{
  "n_layer": 14,
  "vocab_size": 8192,
  "activation": "relu",
  "init": "uniform",
  "optimizer": "soap_variant",
  "schedule": "wsd"
}
Each number is 500 + 25 x the weight over the matrix's rms, rounded and kept within 0 to 999. Layers, rows and columns count from 0. Numbers have three digits each.

# down: layer 5 MLP down (transposed), 1536x256, rms 0.109, rows 1093-1117, columns 128-255
# up: layer 5 MLP up, 1536x256, rms 0.115, rows 1094-1117, columns 128-255
down1093:499517472456477492496522441521515513505508518523510500493497477503502522527521524486475480487516501513490495442514507491521488480490488517507556500454511564527472507451475414502560466505507508498468508511491474502566480465523548496501496536512563481531493482483524534495491504521499489506487487519531486514484453516447531540526486511484502523547512527505509507530531530502431490519530
up1094:476497495482487529501494492517481464485527504425484453478513522519515527529470535499483501508522497437518500487486491489502495509558495502535503510514527489484501512516511493551496527499503489447474474453485510506497538490589481485485500503466470497507503492503479478497484559528477522492479494520449484492468535479540482478487488566458512555505521577536494461528498519539518494484450
down1094:487479460488482492493498567507527508486544475508510483502482512504489453541542505510454523484471502499485460502509475519532460483475508556515519484473488552527534517511518476536488473489491478498521508515533512485503489499494509508510533441513483518540526483484535459484501453491512483512505497512503487462502524531508510484496476479524495524518499518519506504520506457499543444506553
up1095:485542486507512482495553488485503502537477531513512501520498507558557507510508524483528487488488494480498518530516500496510518511490490484535505524499514511521522465480525484496507469513474498487492463536465499525498514539502498483510518520474465501512491486482491488526517470487492458494503493472514514462495470473485502552530482472487486515517465500503513485504491513515514476482509
down1095:491458476487559493525511491495486505484490490463495537518542467459484511530451512506518461460451525511519522469490554494491556495533451475498523449560485482485492510482528472479497541564509496480504481474480502532501547486474457461498519477521531513506470558564492493517449479469508494509524512487466472516464557516473523473516486506501452505499504495595496517491483519469542509486516
up1096:468489457498471468451531527491506501476491516499496518497491462516471476503543534497495457491505534539536478518471492486477433504516512512489489531527510499496495481483506531473507498496479518486535487490477498519500514507482509468486487476538524464507474525518496530491467466513535508517488475512511461475483413454477535508504468497528519504462557535483505514545516497490505492531459
down1096:474476488496479498451523483494492524526491513478496517454532487471485481498449483454468503528529509490496510488480502496492444504528500483451507467523549478490560523528502569479491461534482515505503465483519463511529466446518446445464467516490538499479521491523479528458517468472468523466493512534502487488510469503503516496507508510461510507486520542521508496512473486499500502514543
up1097:510446508536505482524527513490494521481520490510486523506483519530467491495541569496478485509490480446493506490492489486477525459518466544504544510516477538547502515520490470480505504480469507511461492482518510491460490510508501503530468527507537489461479488526516494472538496482523492509497515457517472522467524479497487438513514518520517503519470506545458462470519520459521538456522
down1097:523459503493504488521464492446484509472486460526499509501476516517547501517488472491522483505496479505493480446478526477408462572511474503503531464497517534504482546524483509544554471490497498526525518499520514505479478489508482465534518492518488505471502544548419518493502522501527497471452484491485528423533474456479478467497470473523504457530487529516495442555481488544525539516513
up1098:481534485504502537503494533556502450505516449497474526487508507477470451498543496515529486486505552517482483491531477476512552508476501510492523513557524491476475492473557518462511493493526518498494518493468492508511514460515536509569499524518513538477552490512463466493508485507484463547524492467499502514511508492540499569474521501518533491481544538532530520555524474477504487504509
down1098:452493466513500515529494478505502495492493468485511558481472533493520475561478492496524497496459491521470428518539502494471557456548511480490527526512490552488486505512558546512507512490490496480468499512444505498483498486528464544520466479496509478482496458518493517491473536498494514472517496524552535487498499511465467475505490458558482466474501481529499533552501553522526504446527
up1099:503530494511516494525482494476501466509419471540486514528526485509487518519464508507496473518472518514477474518512548494495524508482525523486484509484505507504471535524484473483476486449530504526458511516519470537497494433517532475482522509484457509504447493522510517520496505514500515563507495501505477491513452482505511456514493443484493515486501503487493482491508499497491529515454
down1099:543552500527530479466516500477511514477457520507489459485507506518510475516511550503469482526487478501515505505479493472488496475500501503456496512502541534532485527524478515447506480523482531543467496495517436509499506507501480501526524504461433505492465538526528455520516470504505538500461492515499562498492535507509549494535495472488468504527508468505502497498493499471489496521501
up1100:514534515495515466485512494492508480502484483486508499517543515533459503520533496502484521499492514488492514510541496502510535478495536509528481501527493497503485470469504470490477530455480493537503490540466518498492497480507484465493495510473507499543461460480466490490484463476509471479487541502476493479516528502519504502489440511523482502531511497451535510485486544488543485469530
down1100:479475496483520496479488496524493432485491507478487471525511495500479544521473492491504500508499523485498529492502504571512482501499491486499444518500492507511500483481513537548501515516527506439486498513493475521481514543530528509484503482499541524473509459488494510516462503501506500494505467493488485469465500525488506528512492488504480448505478483557520505460515521486511500518490
up1101:467487497478561517473529508501508534527465509510476520496430508487503495487545473509453494475494518536484515502551527517522506506474511479470540518500488502540518523469511528518480509504488493534514465512552520496477531518476492468473534489490482548480460497492509539490522516535506535492492442497483502497489498518483535515529501535501512477569487533528501434527521496497485545484523
down1101:499498504505512537528509498536457510520490478513448555492469504500471511499529472511535479523456497474529485506470487490482530511521509470525506504492495498503502515494491481490505465470497476460521473485495557513506516507528521515480497526506492501503485501498512519471511501496493498538509517496447458524489505498530533540484516485516483512523501452522483542466470493554501524479482
up1102:504500514506482513514499483527489475515495520490485502462530544470516491537472533507495471485539515471488511534530526496511500520476481485485512506491501531482527499524500512505520501486483501486496479503489506474525457525498520488458494493559532479520509441497478503500496495541514507482514506534499456483542506493513518472496523461493504480475485493516507473502507495498508493494510
down1102:547503486522474461467523522501482473491520495474509485475551497535504510501458530507528492498509458499460505558542495525518511478480514489513478486498499515438513541485513532478458519508562491502492470501501516533520490518491434494544496490501497475507504484511506515519447479500476479495480468527514532485497491507495519527494524498503465477495481458493523490535490514514505518469496
up1103:485526498523539516519479502533485552528518529472542513524465452505487493546482446464520491548507492504500463491453517506536521504478521448483501532487479530489532488521519457512517506474430505498514519506509517496500472536499468488535513511484485488474571494471462504470495474503504501455515470520516459527465555492492461494505507519509467483536524505510467491492503469502503503471507
down1103:483496520522500497478496466502575500450481521491471516525548522498486459467479505498517491491496458515486490500499516557477510495497516510491485458484482522506468507504509514531486477517474526485486459500507478482485492512498501527561480538433479473541523477516528517533497488521475507544469502547521488499548505511579485519525468503524533481492512474479505533500514508506483492498519
up1104:495496495501446472506502514475545484483493508510486534514492510506502481523546492507502514509506504473455482512503559490487495534506503493498501501487512487479506507502523489508492554531478506525526486492459484533451510532509493493491501533567486498527484474504507514433507484499466511481476522500504531535469500518467512510525551604478474538515432438460459524516533517501516518514530
down1104:481522497488515521500514522487513525482492533497500531477499503514525515507529535563511511523470521489509494513493463480532523439510533503494477483523524491490477483482500459508522481533496485490480519424523513488475498532540530501488519516530499494471511523508508475506495504513484470507492499485448539530478503516522523470495449507457518506528471504495466529516513515545479529495523
up1105:532468473553522529515473503475507531496459450499554436521517486475493478470514480518495497521454491518534517521513516507518510497499510469525475515513501421511497498512487510506488494473479488420533529483489509468499461506530471497466546497514464532510524487497530544543473490574524491543484520523499546494497521476495501484510556513482477528502530513520492472502448531520488451512527
down1105:530469468496502529520509523503517484521501458519515494484507549552490497530500473482516510517536551488514501558450533506494532510462519505505529477518494496511550451496544544547456568488522442490496508488466465528511487576507431466510545474512495564529470487494520494516490450537499467466507497511511495480503504521478498536466442495495493490476521501488505514540446545485510558505530
up1106:497501466478534531454473471478547494533524507482482514464500514503461533539500489481507475454494452434516499514524519506484539504474497506509526465512493531460491535513491578475486508529548533526505501509503459528519514505500476478508470531487521530504536490505513479528513512517485507507491466459530480481493551517541474523474511507455502544484500560502484468488502506470469513493474
down1106:515506472522505505495471530504473524515502480507527547521521487491515464475485519486519528472491499545495496484481515514517474475535497496513536498515510476444522501492515467521500515519502497465548484457515459471490521478517531468532512513504450510471469527499512471491496464525490487528497505492528495506487482518493515506505506445516486500483485478514485521523526530506465504468530
up1107:509456471487459479457545507486475504467530501475520464560548501502464469496457514478518483480432508500528451518465502527482524492468512545526488496513488481498513499475508510506461492478495526528480481522573479508519503521548483479562495498491490469525474508517478440523520484500549540529467520532481512460451512515494487510503477477507485503502487546503481491522567509512504536488502
down1107:489461472509501544484513481462433518510455524488470541514446478518444541527527499548502488511476549502509570462485476538498495511492481524478512501485539475503495531515528488486443460472503472453520552459475505522493489456475538491467497490517512518507539488480482518508501512485494488501485480483430505487531501480505538531477523490489544508512434505508527489524516478520519515513482
up1108:506492500502483503507498484546444489491454489473513520513496512517511487533511543487478533441494460513481543463504504490490448503503488501486486469524486508437516521475498466515502510466518501492544493479502486454525550496515469511516484526502508469531499485500496530511489500491498540517497518504522498508456509555485493482467520499503482504468478480491519494475523508501490498503531
down1108:490531513490502462498465541483530529509537481521481530531480521470509506523543511489540489485494504480506518529500509484451486476509490521504499495501515503472504453489513430517461488492534512514495508495471514500484486498490491547480506515510504485439503526537579515559501480498470486531496479471475523514491467499541507516416480473474506518527457535485489531461509479489504560514542
up1109:506542494511474550505547538523520476512508533504499526476482514537465578523514496563498483480449495534533480466503482528528471501495546439482551484491511494514477504491462523509490487513477465514452462513488495529467555476501519503488526521515487511513471538518533516512534487484501480455495477495470558518519530528514479539510472532486457479461494445490534500484510521514506497489540
down1109:502485472512512478462475510502468513510499488484509521512529481507559469501475468533522509523519503542479474517462498500484525495521484495505487528510506485465487500499533497488487537525516507489497527469464484524508466515487484496464513453482532482430475504502509527531501509504462478530438529507534434508465468445493498463515522466484487526522507481505464465508506497499524496514481
up1110:469507527506489494494551540486505435503497524456513483492573548473524475501480486501515467526497474514493484519513453514486545480480520463523498491529511477517516494531499512513484578535488474464487447510485481463489465565523507517514467479503518528537487490458482565533493496466510521483505495462482512534573458512544548495478500501504468540550473470461500522481483506492542492486534
down1110:456468492523503547475483533515479540500461464537507475445483515438489492524504535532469517472447495488520463437520460467507494535518503467501526539520507514489546502503563523508538501530512490461517502495496493492530504507467498479496486497530553556447477528485483485511461533533485495472490501482479525475438499472483523469524516503474487511491454526526491479525432473485530480490516
up1111:488479480495482474497558511533508518490449513494536494486512546520524525502509499514486481471535476566508515494487523493512511524471549474489508505486509560487489510526501503529492482494493469540532521509527481465504465469461488515483547516507465516494475489480453448489486490512501534493551484509507502501510502450508505531480532544484511498494480502492488486523505544492526529529535
down1111:516489482481478493529507483528533508524511495503481464476497535464459501473470473502481476469495515452492511492497462491515492487489494505550509493554456518485474478512426495499520540496470489510488497551527515501512501539541497467477477499488545460482517489513508557494505515516507457492461534504489501508486491508529470510538512488490509512508519542492488516483485502461496488508526
up1112:522532536473522470474504501476528497491541499503518478474478490519491510496499520523477455469501493488467504512513514492512481548453554501518485499533494501494479501518472506503487501511519485469488483498535491516497465534506473450490545475503460500503500478545494477504529540575488526493487481476519484543499511531542551507447513489477537457551520520474517480517503441541492481478467
down1112:516515501531472497480493484508497468553534487504558533483496497497519474480541496507485451493519496517516471491519478477503477518503502508502457491459521473491519514492507513521525474415514515543512516489473497515480504525479525454503502528471521498497501476514509515491509447512497459507491510524479504506526470475508489506502520499518429466457494489514557574531557513525528509506527
up1113:493535468533488492492500491479498517451498513513510534448503484480472470448513500471493483503516522505489497524476494496463478506527444456516516524507522555513490491505537492491506494528537516477455529507504554498462495529496480490455518507527432427527501555485513514515506507525533515469481479505484484509441524507514500438499513506517491466548555500501492511491490520516490512478475
down1113:479533504483437527506513508499515513468493504491506513571480484500479516492522513530480470508504528505518500549482497580467471504532531512486503499491512460528514458534518482473534496528478478504525505508479494476529459476513484499515491497517518501527491503528502503463530489495482476500475510497472473466486531501469480510535563512545542521484476480505410506512500504530478519513497
up1114:481494518510559527510510501515487491488531510445518523509545510478505545467537489485489481476488538509523476504532528482534535496494471465562474533501512539496476496496456496497520502506502519532508495496506499489484492490521530484496514476512528520540486488492496477485493473505522474509532482508456493496508473534491475497489484478541502495496493491514547527523500495495527490471486
down1114:481472461515482518543469553475459473510506470460529506533562469500478479497519486493472518503497544530504483483486523494474523508532496510486517479504508500480490491507516524501509535478518508498491529494488524492528517507485473514500494527513507511500458519520463460482491503550532480499487484490508494470522489521480473540514519530506475454453483491501508558515518500526478503482508
up1115:518506536527500512506477475509544518485497485478511529505540530517498452500509495514486517488510513494463490527477474535484460490447509508506474502497493528496501513475475497531512528499532479503484520510498512459467490476518478539501492497507461562496519492480483485503522494435479506526545515479509503503552484504510496505510499499500450494491519516508485516483506517473531518486458
down1115:477544536458459504493499481521467493513490531480494506524481501492457492482450532507483528483479498493482511506485526485502497495428475525477501477522501496517559548500511506500523472514551477474491511502502495494458488498522497513535505536500528539503508498525530489514523510453479478493481508553561462476460507469547498511485529506526516543500534484501477492453501513497538542473530
up1116:451517498477468531504485525489484510484528523529507498496465491526510492479489461498492493496542507503538519517469485481482517503503476452519466480491495513496491480478478516513509467483530497505544529506479524498495494552512492515443534499507461506516514549497495480496494515498515515505485482499459471497511496504509498510452510482499501503481483489501524477489467526492512500509494
down1116:511518513518489511486514502483477520535450514508520471500506502510496478500512532489505478520480511498508490466487506500501512496527486529496494489499530519473482496453505493541513483522476505511465499499505519487504493458518493535486474485524508497543498523499512497503518478533494498514496479512491518521522507516502477526514478495520488507491475503474488508479515500488499485473505
up1117:517502506505479491527494485547534509506500471509506520495504513531553484504529496523483490520484509482499475502485488521486554479473494548526497511507510543528516506486531502486478488529513564517491494501488500562512471463543533476478477502515503513481479501445491515508473486509522507507518487484481515475526473489494490462469479500473518480531439468492534484487499512497535560484499
down1117:498523506455518492495535516487511497523498549474492532466516502476557489507506455518508485544478461479472467511561533494500504484484476518488519471523506510466461521511521493552495536540518499486511512513490526504499483526514508459529525473447490486476512486439492504483506504505505505478494527493501523518526474536486582492481493483494495504523487490534516483487484512477509511533509